Each number is 128 + 32 x the weight over the matrix's rms, rounded and kept within 0 to 255. Layers, rows and columns count from 0. Numbers have three digits each.

# layer 3 MLP down (transposed), 576x96, rms 0.0713, rows 62-134, columns 0-95
096100160135105110172120102106101182192085168138127106154167138055128125142105119120113000128177063106162115122118178118117153094163167098134059120104106126122101091128119150096144165153158155116151149169021142142147173169151133161101127126146175120163152126137100123146180153100119091145
137108134192118141097098082154142099145105071155101185101173115166041196120157032130151089082077140151130182136193097097119161135069128110132133138082203169097083174153126159117155130138153103162099153124171089159154102139135063181150099037147146113105121106115126179153098163198131121093
150074144159132117143173123129147062139191063080113100083094134188103128146133069135112148178106113074153130135183166113177164146105150144162110075144183132129088124090120092142082149079175123151160142082135168091070130123144162140150098094149095174184081122132091153116066149089133109175
122099102168087126179166104095176113148099181136165134148106077081155095133183143090045159116104136137152116116139122070067147130074175095125133113133110108118175140172199168154104152129080073127110133139116172146119099136150160132123158112171101184087202127140144128078056099126158110114
201089127127125149127133128114160147116117165189106141119111217125140175132097077110090184091108161095087171128130086164066142188140106101164089054083176132163137184149144103141109075198061051120089123165127096096160079158149146146116198099136146072089134144144200141136074064109146144110
087062151126140166156105210135127146146069144089159092100151121154103158116112117151140121125113109190157158180152126115139076065104102127104129132127160108094174095139085099103101178128135186098180192108098115197155083129107178107106068158077121177060130065154096192133140107136105182147
097125166119178091107062086131138150139138173078129164153091123113173074142115106095124100149123104071095091102134136054082151128128169133137126134066087169121148111120132084151165135038166074062156195180162138057150120180133088128145120130187153160169189146204123168139103116104142114119
112143124112100111118097121137156149120136122124121082093139113125137167110089131143103141104182109116121112175150142119151093108083082156092191130141163111142126166135097141152120129114139127144142140177076103149109163156157138097134122105149122150148102105207108125093094105195132145121
128079136127117140152190158162120120059099120171149101134146109100161138066109115100142093113146140096160128110097127098170084111168164162143196178204164080132146122068125088099064190114148108089152157221072108137167043154122144110112137181166071156064148122079019111132160126130175149186
154114097095095119144158085180192073125101132096131170123176130193104108171106064179157098118170116095141146143160087096180091075105107111103122051092126112140122138112124157115128162172126132111073142171184123086171172154116129179082087077162159115111144104119105109198168166146129083137
118139108155088106161099103131098208118121156112130108130145127095124117171149126087103110130149144143133143126102120149153136091117153179125148178131148141134145108151121141075158107083131147120205137100139136131073160137130064079104173078158132149104139131099121148130123125138067146065
064162175100170124139138138097116165109116127116135083114146118137188090160146130170138168120095142135147165136050129155120179106157122141146200140121093116131122123155098110137127095136083146113110168123106136092142162118129091129177098133148103110112128113104070123142087146116140069166
135096105121138156146170135080144148115100158121129104098125056113143112090168116128050166131220140122117117132163101116126125065118107137130085162147080220178171141184214123061116108135164070088067087150182187136151115102077126138128098110204151165158107123162139105133085160125137138099
103114098134093198094110107135141134106124137158152122132125098109106122167139091090115152172106102154069115147180131088146127100102173080135098118148151093124170197110130162130102168113106185119126171108117153159109090136112156121128135086153178090119139097133139096121111123097161096165
092152128123047125125155106130114164146077134203151110114064125134187070190064050138096101158144102046135132185139142132109101095098083111180121113122088098148178116168137185134175161131130119218123145133093162136158183143148086151103092068116109148177092171210161167070158122130138142060
147141153150146131098080166051161121093171169131182124120112169115131068117081132200113073137034117128120106157147138062164100181123191091115105121144137122137195116145157149064131096148135155073061077088137168195142098124148148133181070092140105146099158121165089160145119084186148155089
147095053118082161097112115145159157066146126118171121142147080132118185149112136084094175146082118138168120147129100131120102113104142155147149130167109165130104132125145134167101112144159153135170145131079098097114137175107124138110179130118155113181140106123077133107148107103148066083
086178144093121130153091121123111136139127127183156062108147129128058095112108082141165177136133110192177159126172146106108142132079169195089096125171088105162106112147128132111087174114165104117128170108110151081128157091144139185139152097176137122105100085102146124119066114150128128113
114148122115116113096124141160134145097143127125155123123154142115095152110096134139156128145178118121151116109132130132128100123108074086149125109112104136130112132103173187150103101077123151137151158116135096138201154090142112141103115056103127137107154134116165103145134176178146125163
140134137088148124101107134184164111180154089096089077065102142117079194112154236067123101103158085140141142129146139085110112191165089172125060111148160118086114168145119149113079142155191151165111164133148173110148170112126132160167128116123085115114100133166132070100116046158101107141
119084208112203155116133113172158112145078099117169074089116134173101185111066094120109115150123076099083094187154128143091100066099204143141143083087157108116102160132128161132144116088137124107113181117118150185096102164143100107221102147137161091128171080182137156155115110166075173060
122146086143134106158129086130153082146081122099142117124147071152131135168121102124134144114144169080093120128102084107168182100117129071144112122150088186101091148098179107124123169169194120157145092123174098136082144124119118125109121100179157180166170168138110130077114173147103131133
143096126108144151128137105057112125155103165163204107068155176126112152110135060074150176111156106139082139087087176125107084056085118112130147140158139126139158167108216154103103154125078180124060168085143175119138120156071134171128110146164098131151101165088137142121159163128136127111
136134099155125101094171111136065165130100168165168114100136191178078124137157170102147065147134111124061115157157133108110146107117120075140073089159173149113127182041089147162121123152092144073131096093146162098171140179127076178111138133111099126127152119072134151179161133177092076115
141124157128112141065115129143155087129104108119102153103114148121070130083112176118154128115093105121149081188133102181211160089082127130109158138110134151084120157111080133079178175141109142136079079165115125154058157126138129159139102170085180154146110121163160143131117126143138124155
152084121153161118138137104110172112124086153086134141137069117149159133137097150133071149090118160121155130129157120060097088119133132110142153117170152171108160127104122132099069155112126086154171135112128165160172086131123167114118113168104108131063145106208126140144117036146145158221
124130118171154118163151097172109172132113086152175153144087112102101108178143146164130090114149098163152095118109168099097081154128137174122137152127153113106197174038107115070157184143145155115110117092070135135160206136088071133181150142156104098126137109120151056152122187119086115083
163207129111065096098096123168130120122137128109104144111140104178076135119138111098102178127113203116096121120142175161124150145129116099127135133118116147122111131143114132088128161071140110164124112101175162136110131147109096084142141164140086190110135156105140157115145185108108115145
145075131133091103151127195139171128177189141146103128107140139066104134114116116113082080147130109107077139123128169107085142134127084153153187184139088132087128170144181101102118165123157117112140159122128178061145105080117168133125174137143160095104098126140144087137077109108206113148
087123138117077161091102108184134176153100142161100150082179109114087156125087165065157118150103111088120130086139157112124067166075087109106141128130151099118190146088119147187109169168163065149113151143121137149131132074168089123133201087137114174126135115181088164092154110169108152137
166125139050145123159149146130082131124144139117118152167158124030112149109138210111148033142132134092198144144142114130107123085173156112121144093120147055085176116178120167187134099128143138191113113186122126105151114145051121114168148101110157155134139132121136097140116138160077115073
195167122123168096153130139117120123109177157140172099138111153173126124114039110119135145113141091099138142146219153120142083140158103137123148126084148096167187101128093100095173127097130122110154149132188139083091106152121131134175102101107140176095167142105104056071034161116147127112
118098151117117117050207140136076141074084132187182126083088108130181127142074123092203127126148118102185166172128076143079143130182117149094075126170166072166194104124146125080141161120187101168107134146152171105105132070118129189229134140113112123107114167131090130113087101047104158132
177161094126129088140110068100105178140114093169118118123120078151167171072094186094092071124116140081134096121077113107133141136117091034128184151094049170132097157126183143142062141108118195116098151152133117102153103123239136156172111141131149160192142208136147122118174102135090113146
126145051120164097120146169145088075131077155126164100157132169127134178064091144086150156153108105153139135118161095115080129141136159106112129135137115115080127146136059213105151100142120115151136088098110122122106107250117138131147053116167129140158139166164155098149068086132124172115
094136128137104147103121157120152189129124120121121116127142154139118131139149144163171111078107173148134147123114109102099184130103134084103111208082122146113119119126101140116150132154133162121134126105110129111115144142131116161146160091170117090106139113126100107125121176121136122142
122071109150159141105147138139101109140124146141179126137143165121076069084149156126119164185159159198117174083177118158104115092100139158121092162131084150108123103082113098190110150141148101080105170111123196127117136110140086047152112101141135129151132083196082186092181162124114096161
176130059127162163160087164130108198102155092109172116110136167142133155052119162090191154165130140122122127140102158123196157101113126114073098147127118152129112156130127120127085167100168106118099135109081130113097163141091148113088110147136155110116132046162112143058151143098141174134
143217137109134129135094102097137161135076168063086083138166187105094142087170118130124190121143134151146147125125149159091157091142144170156131147138137118172155043144177117115140107141136147112107136127102143166061155159086142150106140101172149123080109126057092131083095093144116151095
124167149147136060119177046125110138141092123137113129149109135151077148160130114081128121106156166101065119086156117156103168154098113117120130097173182139118128159169139092144143051178150152188159118129136129127077139141062177139092126195150083133114138110108112112097095069145201173137
117109176107119172115135124150108136107089109137123157068132134137095086086156128133120222144130095051081072133126105088110135095160155172081102114185162149101120129102110068111135129123083162121105128148149134167146122085115189140178148149176222125071162090108136098150135109179115169150
128163137120146090150160136132143134099140164103109152132097088164172173098079085151114121133163138099120122139129151140087104129158147077190115141132159163130184105098148082154104107106131151082128096189148109162065071115119086079116108128166143121129162175075114161149125103189117116079
142082187106135172158144134127138095153190088131102103140178128094094106195077099097113107093090154138164153110129131163085114126191183129132120066120165029083198122129085086115139127145109114134181142150186169133146100119119197148117120147088116101117061121134114142076145121155132157144
152103137116132110117132132126198155075112104155116068110129089234130146131100105218107167110100155193092151078137191079140130063140142095088041131139128178157168052135123177154125118062092067152035074135174148138149134117125126144138046132068072132095176095210198162131126125161151170151
080068135095133121078000162115180153081117090118132139027139116096082135119149177102171141119149134108098085123192141152155082135163121144156144084008129138089075244111058059095135148164073119155141162133148129132216193146124180069113184168184178206140065130171184157109112138131128169058
137147159124173137088118114100166146112085174170167118151137163117185044144127168105134199086139127127074101110195073107049101078194096162175145159063182117136095122154160146090120203117075133131112184113105128130110145135114171181112156123122060132067137142119110101136110130120116151122
119176119158121107147106168140134133128087119131180190174067114097185085152104117157069106123095103090097082167109201133146130152117149127153140056140114130145160089187101111125149139166149150152055116142143173149063147128064131151128128101110116153138105051201125102138071137134150205121
149102121104081108079110104128114128125110142135157131135154140110171140127112111064086140050130134133109110148135104157147138127136079142147116098155148145140149142143144125122092101136099145166139139119165134148141127159179156146157114131086141120155117168126105103134154127131167086144
162079145167149164154139121107166109145131151078070121122142128087111157084112108073157114191152104167154084120077150138127107097136126152129115187113139073137135110138125095158123130135124098152104138075170133110101109102108155076128183102149138150143125112101168099149115128117157154138
111138139173170146117131056131099124138104202099104134138138143137118101147155136178112148120128108120141150133121102153182105138088156144089117097134131120099060095157129148108102125082141122161155184152130108149133172117093119037140130087148112135103135111150058166196123144136118137103
122147140098156148108114086112114142109175116125129153118081112101185100142124102142085176154107138122165130087100156143152079145090087103164211150136131105156128168130145070113070091114152095123160218155111142104197135144163078179084091120124115162082084141122131194090137182082147135126
111162189087087102123106103087153090120092149152117073102126157116147081148059135103128136098107156149091134151193149146049111119125117098149177126093155131128150169085151112124133153135157107081139121077151192181151105204128139127101147170100147133129115115162093155192096195114147106126
148168102108109093117167135106182116086082108107172139101109121119169158079123010139104124110197140082048126129120151179156111106085143144090148102127115097196122167153150123100144146124132133137170146116203146168149114102100161115142151079143112134162150149117126135194042106105104140142
193136087144126098130107100070113129165153113119081091148156150123176162196096144107105124130062151129133083149131133147132105154094132127122119115064173174085148113163139093104138106170145104150141094160157167139134141157086127148139135164135112106132097121101159080159161078110168147120
117120109129150143120089146115113122093158084089107112169155042118191055156067094097139146170080140139118138138162194047121091070119155095124143089131156130078145115124097120122174147114187138141163176108157140144163151133110159137149117144131151163148111110125160133123100166134127109142
137122147184114109127167132068166187133132118124160097119070107067189142109136139087132103201188157098149160068126132120102102087108144113148140132113131191102070140202136115101040149131078142136128164163193160075132110104161255159117160121134155066128085140152103167143119108086117107118
098129188094114113103143128099130137148116110126093177100122135101106106182131144110116177133162137093166144121095163109092126127071136128148183087156083143071106199066091122099108124138189149097093122163180161147176146103116120070096130144128060124124206178145136126135123119138117120176
159101092073126153103101145146058156104129131124112127097173182105124106134127122099128128100113140143148218159095153133144114189133096119075111180157162102114119137091113181148143133100103099138159141095121068156167148115085136120145119181147059115176135131119101182181112116126159124098
127101124149185153129124118091112139175126147150120058088129153158095183075115146138159144143116108115159172095097118172105138122184134117055137106142126160151107153081148137080157123081112126128124163140104123114132123096154136094165121176116146140144143073147079171169137029157125126100
158111163111098131146137089145160120166154116071126133110132154133102109182132138127132119174115140143102131178081137114089142162129100142160151105150084106117154124138114142051127104097111111119142117132102103171133120130120191143105146122123142117136156124083088132101156139129149126164
136119149099109149161056131113140119156169142095127069159125147135117096103178122124085043136128118212173157100139135126153141146076086163161127148129080084171138172090129129061136079115153101072134115112160152154122129129128132190135163134142171128130096098155146084145121124181122089106
138140124139181181122109151111162158146104156131118034150133139124128176104104084126109143103123150136200156105154113180067120148095089128137105134079159142108110132151136146102123108092080129133087102161162128176145091145154130099097114118158129113092099123152149141164161073123140111122
143131150131131134118144094151126081113112134190152111118095066135117176116094079120140129131146142055110121085148179130135106091118094103126109111156150203153119095093151141154094143126123149113101155058123127136204125114118138192161141095178181177061171119140099185135101139147162133125
142148123172123097188129148138161139117179096150085115158125132094197204141177081103138173108154147209179112096110118103124103164161081134132103143080096103123121156102182157127089075131079135118127101073182127136182137095129127087111106056157163119076139190155107117110129126072094106150
077118119120077074118083065109066119136115108174084191092168120166079078123158135116134127133110224057115124172179158030171079197075111129190061134164106124172096201135130128138081129130181152143089095160113166174128172089114133175046128129221167079093157104146168164159157167171124149145
175119074122116110133145103085117122104114089133183183082140072131104124149125114129103171138121117130172180079106098179119142128130147140145142159097130121127101131176201151173116104111073152135146102144139142119110064104146099144117131093145076147094109109209159061141066129173190134162
158066189094137095075153106173092112148137099117133124185134150079138136133092144100107114131167143095145097136097136114095175099128135111161101153112077094116078151158163151133110129129122127151110110168107155065136129116119154148136161129166129101142153158127158191118118201119156064059
140097081138160160159125126117121165132138107149063147179134063087118098083098133119096134174191168093131075125129142142100083141129164094105152106100153095141140111153170143181100196101168117142067123049169120100081092078110149099194119110171138132129187178178208132134181069170095142093
150135142124105133148129111119140105123109136130129128140122134172133100171096095121148103190165062112205125137138137079106100126197174157134128061179123168101096168142093184113107138138093134127136125105127078124128132147138152169119157167089121071214090112116113102115133146099109126054
138155048113139153122127108140160101119100135106105131138106138139155145171137097145112102132152158100140141102134130156140104162129087082186117136098183122111123116103100138160125165204138146121121184087140133124158136132055089147146098131099108077148122130153156103134107096099167120109
132126119126160127183086114153130106107155093131141117133146088104129119118128133138125174104151131119207080130144156104111148106136131129128123073086128171129131095159142153125142083130143081117157101156111143141110135167103090143121111105069172115151162106173077102176133081186112118126
203103134082118149133155114135132094121102168103156093138113137054186126162143074126123133036127160126105153161121051098077142082159094144156093115136159168141153169126147123129069148212103134127067195146186126177098100112129128106136132085103134159150124176130138118159153155124077177101
072141107113124159089139127127136098142144143142110185128108125137158114140135145128140076163080122110151076180093137173125184136144122158157122123062168113137095100086174092167098109132095181153159188118127136175082113128081140069113145107175137155178118157117139153125109123091117106110
# layer 3 MLP up, 576x96, rms 0.193, rows 63-134, columns 0-95
134132161137080166123154184181105169135136085119157101093216152150148128104135108155065084067145123147112114081140096123115051174141172137085145139213151111204071074147186092149137087101144147077121119080080190147122152119166122079143225106121169122118128122176084116107122136138053118145
093118059147106135143124176154178231097142143129105212105150112169095151132136152117070118142100081109155100097071091137102042123090201113093082128170123113158125093184150143131139125139120098157077101126168107163142140172175127133067196168129164125108131140130084128061169090115145153116
141160160142157148178035130172105075104147132160091215097097126130079110167069096098082121113180120140130172094128109146164129080136119174151101175145124154136106100112129099132103110113161148161168110118144126090140157092134133151168116136046132082158141117139080189165142142102056153092
124138178152098092098207101142170139097195124163081083149115166179054100138071078103089071203139144152135131128139118148142079123091181125120093173121118107095074168099140119140116158131110083172154154094096104188125118091128102116099194078135234101153099114044194163153143177188077135177
131129122115167135129141100100099097190194104105120179111132137150106142055148148111101091158208195137100155145137114137156065048146117112150166108198153125081077143151123087161116123143117157113146127151112106117112118082135154039127110085049140159132039120131113176115153173134123174137
170133142135134103159161136135139117105103067152144135087103117123045145143154115094141115146130108149129151125088124145181126068089168149118169140191118203112107131160055114126083146118094048135101127189151089176204128138100166213155097094086139131177177115089094074118118163067130100153
135123126129112068111118130146163140144113110091129141093103167130139158100159112085154177105140197122109083097116141118137123110097127142084132156145130150175162141130136120162127150161131052149094142092150151083151150103084142105102120155118085127113142146120103139156138141139133137161
101096151171183172142170118058175165122095149163118106158178195097189115091094162206135108085159092061087141100117153155152168158184180106115126071151100072105138174117174150103120142133014100107087142158142170120129161100123118146134131128123089144058099168074174089087098111109071167160
109169109124158047136060107087117155082125136200132138125153134125125149130150151099178149137128152123108074134079120127110131140182170138121105129137067109102095136102133106146118184122149170156124103154131137086082110120138124157143111148201102098121122132132193162037173109132139162088
127120146142148151120134101107158143168139141081123070095130162139137100134122133123151143085177122111136093171086146062119139125112122082173164120116094126143119143127125119141171184124137097112113107113126103152175151097073147105109194109097148083117142129152152171145113065122155172122
140158103107102113116083124137123129163089150105116142139105161081080193149140126086157106131149131132101127152161121112135173123061138126096103098146138122101135111101121121145132146184166040131129130150139104147121097157134119126095180169163131116130139171109149090122136130142144139099
086119221192103086142078132225167119083150127098058142102104114155088114131078185109225105099093167115160117058045129192132115130082136142119119120144099110167145172152062203187136137105089114139090136100092117142104135102093142155154120116094158182115127139128134097172095130157127133179
122137128090203049157117134109109083150142121061164157109105145105137125125172131123083141125159126128133112132164195158111135125123068164121156141122080108164115114102146125142157164125117090128174114119132135126131143128138117127132122099153106170118112204111118175149104097155101178089
110171120122154143161168128179090086061170085104096095164131175113116121057163127140213203165085171155161145196150128169155082181113140109072146177134212182081066160161104141136094105048160090069180077067105123179132167087158141134120097109097109075123160089086090070093119155142105118157
110147153107203111087127081118090093172130185116136094105138144128190107160076101115143109133105188122095128148141153183134123149104147114100075119122167188127070187109139062095144125137223132143121113084167124096150143082178147095137134127165179136101155116064101122152143067103150065109
145178141119135094131115141137171121114124128128120182060155130083124110140164162152131119132126121138141127095111129166149106143143090135162113102107145077119122092057167124066172116102107091148119119145187069154117145111136097122144047177130114138127108114114179166148127138139132159173
108129208169134137138119163105135147139122183101081197159129122110170125116173169170116156105156143066060088124161186153156092145132094064120137137079112118113146126130125117124151070135113121103101073132137061158111105153159089144164093163122094095154172119134095152197167098087077135151
098112107125105086160121127125154163131124155146117096098127137128123121128121152126138123158119141089095081172094123145131131129120159092111162162158152144082157096137153101147118135076140121113107135157208154136130178146128119163147125145125132135159094140145143096115164096118090134120
157192120137103090149186092144142116058108126062150202134133106151171095101119153164142127160153141169091102172089122118152136202146129168069142111165112101149120131122128187141118061172119106103145100095145081154063100098082135136172103087133146149139096189104106100095094134173109142146
128115100141089101138116182092106108141171144085208162173126118094147093157184134092134105098137171117180148096131143087119068139126131144102079147173137147158153124079151080152147095087100135149150124162166126107158161084141171186148117086142113071144107119131149081143156119064145171134
118151163088157120122097128093154116134191147151129098091149123156170143175154093168158122140173073110131146056146092122140132096099170163122138123104103162166149137148089072131141101130143138156146171125140117159084130134150112148131100103156123105124152119077129119132078120187168052121
178106148153125154112162118115109117114173115156111131095137059129142125119130207187088073193137181164153164127101097116140098186171147133121160125216112087204091096149101118116111106117122141134152101152062113119113090145128129110082110100089162085095128124146191194148112074133171114057
135114101114115104121157109129107123120184172099097187134135099102110131124081185052094138153143159096146101118143139132116111179170159112128144149143142177077117093095165128140123091127212091152119119196189104116124162155174117095147103118154198108196096112118173145127136149038045097138
119147101171185117227122137111072198109142157160174123157130117111159138113116105098111122143128124167108100064111166111140101108135157152141145134138100099152178099135133104162082137169123116123128132145097135116107147128124099146117166103176069170125166131133122090144136073047126122063
109111167157146113134093136162118101168150090123132140085141160106110164108138114114094137197151180175053111084100092100172133090122118166139084112105115146168080117134159065151117150164134140082145140185126144089146082119131106086164117148171156181141166109089152112115129142144116104133
174150130151094152126115073193092053182175149091130107153132119137185107139135107122169095115162177155189155094077148137123174141079104139159112114116126119061082109149155153073112161116138060125148125131185096111113148152200144159119120143077119139108174105106120156129120105115135078100
132126092124178123109132140064116141128166148143150110072100136116148102154119135118147093123158119111076093154122107143093122094157128091130164122113176102140131108132153144108133118121075156151145205139120149128158174180133127110145201112137111087110112145116078131136163129107173129110
104150098085134168149072118123101118109054063145168175162144187131145167147147146154192136118126130146128129130129126148166115097136135107100059108117106108155120108152077145102108103114063156126196103184164108186115135146173125173121114119144119151112161092178104129146189140082086095131
142163140082139183117123155102085136132200138081089151078163102119071086065184158111141131109142097059132108073131134158142142121121047067142186112126149123107150129163128138127068157124097151137093077170109131151086156119194157121168192137132103152125160080128094149144185149109145138126
075162084179130096148153100146080122127071150114143089122111154171092073152139137152092170163102117132112094121131108090133159149108097145139137133129082132123134149178091137102193138203087097140099110096103094128086150130163222140171104155155084085107164080104142133054137158172136156100
102114110113083180168165132189099164112181116153138125074159140098122095171192151092145110161102119200145095130094135127128060139125150149128069131148131133100104080178119140180076100142159155129127099108101116165170127087152092132081157063157066108162159144115102173165190092161091138092
109148172118107126193072057156103108184161152170084135115173157144066134087120158089109155076120095092182112142130123103074046116049178095064126133131136156122099179156151075202182156139099116155128117168115127161126064175131124149096186206127110162123109160140162041099172176098098051134
142121104084189102111106154106071103107185106142118177129104151179131164139098183151089130136104151071173144096129063185139082141095171078129121177132163124209119155166099067158086147182078129185104140123146102177186074053133138129142106178075079106156173114133142063144139183094130125118
076160131154124176161107121112194128190168141140113134084160072079153140154129141150082146138101082141148095178100148127178093109112098116126124077149113163169094141172206054134117163066075129154138110172093101097076131064137190206042163160114164098096111101110147102156143143096177108074
103131131099157127104151155128144128104113149134135101157115126089142087147118102177136141189140116141074134117097146147127132119087132144108156170139101091139140122164120123130145161142110114173125095106143109112088096147092159092152130103132127137094130188139130101100089130099089170139
100128103074153150145126133103189118166131131146089120094111144099120158194116138155139144084126093072096072215108188056197135131116109077120173141111176104159135139134117149108105108106086154146117111139179123120121124113132167185139150147137086086080182205082162094153074104099178147129
081118174107085125109123151144112125130103140091129102109114148143151132140164159152076172131044132157185138171089112196097131118145150116071160162093128100175073111135091099143147083085085083153110104122124166173143095156124145104124162163140116168172142159089115122182112113193091133171
110141101138052112129109140117162071130149160132178120144153089113155155117069150106113137137206106142178078145107224117111128146157173176136110151147146162210148139083144093070131067108124098100124122118133158106153116116099092179128109140088095089096139146127143117105160078158142104152
126130120084126175087117206132138090182152094075086163081119143111129079112118123178088069154089120120158108170146160135125125126204131147134116164064080132120110100063112189114080182099121124115099114117138150154135150138154114126160197123144175168121122119132142162141186174091081132086
113127119142128098186073133089132134089181162132143208193098119136141136094177150144097110122143196142101132156141159133125131202081141101100100162071084075130140097076103132152143131158202072065088138155110134106128128118113109117151164096115069135168140111135203126158139085063109184095
085148098111145117077067195121180102118077171150135080112151152141153121104042159107176090143154097087148088142101134111118161176140091129164126117095136118149062150154187094117168107127136168116124152118109197108140132131133104126147132106137147106123100129151075141182181077062118158142
153187147088103157113171166180122152199077130154101140114127107122185157117137119138128103124106068102077138183107150094132080139121045153136138116112170144157106148185104213132159153095162112107095092161108140070098151103121087126141146118106091095161174093062136129158104139076095109151
115147116130065121138184102138176171178122120126093110129110110157112152112136089078107114149144144202066127103097052150238140122133124102113045105137107171142056105092148059165132127074105137080187085114117140146169105119200155077162151146095085109123208085146130121194242169084159124147
149131130103096096140132163170152146114136160141088158061125192068095124094122151077160165105095155170054136120121122154137123084164153138114088123110039076123109129113125128131155176135109056118067171184137130105188145174068157051048179122127136194108106119181232174113128173095122167087
125144205102136096151138144122096125105152157078109121136162131156165218090150159146185083137122162120155090080121127113169134167138092143155103064167111137153170083122137150143123096110191134065125181135088075111064090151137110093130121140112162144084133197145119081165148108125135089067
116061156058159107092157066045159178080108072075159107117155196143131186114155136094168095110154178136156171143110082107091114146131163133111093185116145172108102105097141122144126164131139148102122193139060145126174133132127110124162139128142112074130115176116123226112108156099094125158
098097101108132122135127158170159094103105203162125131123122179131121139147097114144131135149141093107137103097151126129129134122143132151138124147099083104174083127112088102100134142118102094127109150123167137128163110127120108105153145134158144109124126090134155136133082164114120178104
107137083063146141100150154136075125118076098151170132118083115096134121137104113136114107060155103147129119079152149135172182122144110133158165143150139132125133120139090155128122175098136123111150102159156123088183135123098086195198155120127090105114130152121098121172158123123106093161
133162099089085171130118107123143176153131187162148131097161145096089137158136120131145162120084127142134129101148143063139082073097086153074162155177076152159106124115149126140035149126135107125110105111150148175086153124134123100109170130116092114150153106141162108070137133134130144159
162176135106133113144125202101155113147141084175131089142103138156170144082156136153120106091110140101166122123106103102191045144117147121084129104169110102088111171127132197156096129161104105129083147085120134151189122127079125187153093163117191142126130170062102181093130116111069160116
091112143195118121143180141156077159125155134122138158176112126134139164086111083104121151117143098144164137090056114109191125087076144186086101154117134071108170172127152135109115179139137108107139120128111150113116106111127143096208183113149166075149128153027136099104142120125098244147
108160126147154190123133144107102105101151133116169132110174130160088120085098190171114141114121137149134117096139138080098163113160112128054083161083217182119109093066110119179115096150075128095092126095098192099149129115134147105122113161141125119134125131090182140068109165135182196152
079114136082127107128078128154152100119147144140136150146109087151090112165073120128150114131128138148167122115138140108080157166146068136122139162161115099079135114118113182157115107121103126106146160110157131079138179083161196166121122135106200138145143145108075134068114116116165095157
132081138060157193167147134119090122133151133154091143142144124185147118098106098086120090103145169076153123082196100167197108102139157097112125142038136096125093059136151129168095115092149111088083133163134154150129093151126116168119183085169124149129113162117116094146122158114153164097
121084094133146132129081127113120099163178168127125106128123171166074147146180153170148160122085091125166067199159107147105169212106135156112074136127193092136153088071154105168134086155183109116105100147092114130094117134123042111166061092119034128122163161149139142144180143110135149130
144129099172173137100127137197122114146173121109124092112129120190174086078135139098179114112127127121162094127114138112136144136134109127117099125089131204167129134119140164173097172131107157088152159116144116112079151099184095127154145098161169077141065164103134091105125187077125138050
121163155087106128106169132121118135110141173096099137120115127203132173143103135130137107140134117146118139123126091124158117111159134157133110120172072128131179052113083150142125130153172116090118104150188142131111132119141166093126135079138180088179077117133115093123089128078110142199
147133134082097130102093155156119144141097152121123187121121128095136125172168106145146154100098163106116130149181129115122122143116139154081086145153065088157142051148108123112102114143128136132130106149162159139052117130078144157115158090089153085124090211111188089148120204085110128138
120150107171144129146096160146075143114142125148111125117174133123172166105126143125150124115182166117133106100155174113145121112155121083097110145137130155113107132144113132176105136125126132127162141139148139113123135140153069090138137131100108117161115127104133101168124152125097135066
103077058111147102121133164110123094136086137141205130154116148206152144158143110184146106136135141110098131139135087082124121190138109079108113114145157109061181188149122124196141084190148087095177133097158103107153168103076111152159117115146109121093151133135175075086149155125108104088
136137164124171101135118103119126159145181081119108090111131128145118140111106123064145100137105111193107100112149169072167165127181134141133071168126162087080136149150111109119186136110106077081135135142101129092107138116150097180159130141175134156140109128139119092102198126105184111152
093136163171128137187112174059169097114153118123122111131119110160133135160133102171085070105097147153122159067148091182110117087105141211084168132150144092145209104119098099136121127102144161206156110153098171124087166122133111132151108171062135091130116118106171123114128130048098063095
076149167110123125116148087118145165167166065076101149117091155135202123129161108094129117085151178105154129084121074113196104078121100100138095131175167141128100121149069148112173094047093132115171090179041154119134132087144104139184149151076151175114128118191138105118189180115166123140
162144177156097159107163188134122122146086083121195069180081125140151191040151154127168146103092151136092106139053212155136143119149151116053126153067078149083123055137141056081184097053102049149141082123135149129148119161187088114167146125113119227193136171105115170136173091143074181136
126119115114093160068130148132133131128092156089148192112125077141116079075128126165120200156135123140140167088125105124136159084123073138145160142145142131158166140156156185105185097123139129079070116124116067144166101159069094124181159134119092130117130107104147111141132141090158140131
129142077137125125135120139150125172151097151135156125101116168135096207105151146128138104104144073125118180147129157179157123106164071112085058138115119133104102157173153120129155116137110062090130146161129123098150091108173118154127102121135151149095166103132146132053155152105112198130
132082124130128117122108113145146083144155102154108158140157159090103155205101085139155098129081107146189097117149025131163092169137162168160103134145142181109107142193074099086139106195090141112154160161070093092119131166117189127131165110068158093088094157122105165108124097120144128113
114134174109122115140110120128171174120124124107110138189105156055150157133163134151176111113129141097059110113113160172151168078185126145104146138095114109133097109095141117103137050089151148135111099125019179139101181101143086139193088037138172168118108198156150183141115090095124143092
097108200058155112146137085123152120160202101111134146127206110118173130171148095134142148156089150131137127149145110106080136151204155121088143122125119123135081111038151109145128150073095147117120104173117137099134128163147188140090108144081133146141115134082120128080127170147149122121
098149105164086113060164184141132148146082131118111154098107133113131110135157108134140123137119138143089174112145145165148098135118167102150100150169113110094150093084129106117077161133158146110157120129115076130108148134172134146148134171101133101112130125082190112093125212121141083105
098072122094090134138118201148159127165145154158125065136186195155140153143064051133153088103112065136112114146140124147110150064122116175169146118060084122211126181122134104131159105089179087100085109074080119125129088127126172165120167046154138167088183077115120097136110158129170108182
091159144176158118187127074081136149060117157105082079078105162128075127108105117144134159090152153151106160109091109114114116138103112166104189149111124145087117094151096154105170167159173136083110104143159135132112146144179138162129166145148109092134116089120153146134082130169148157135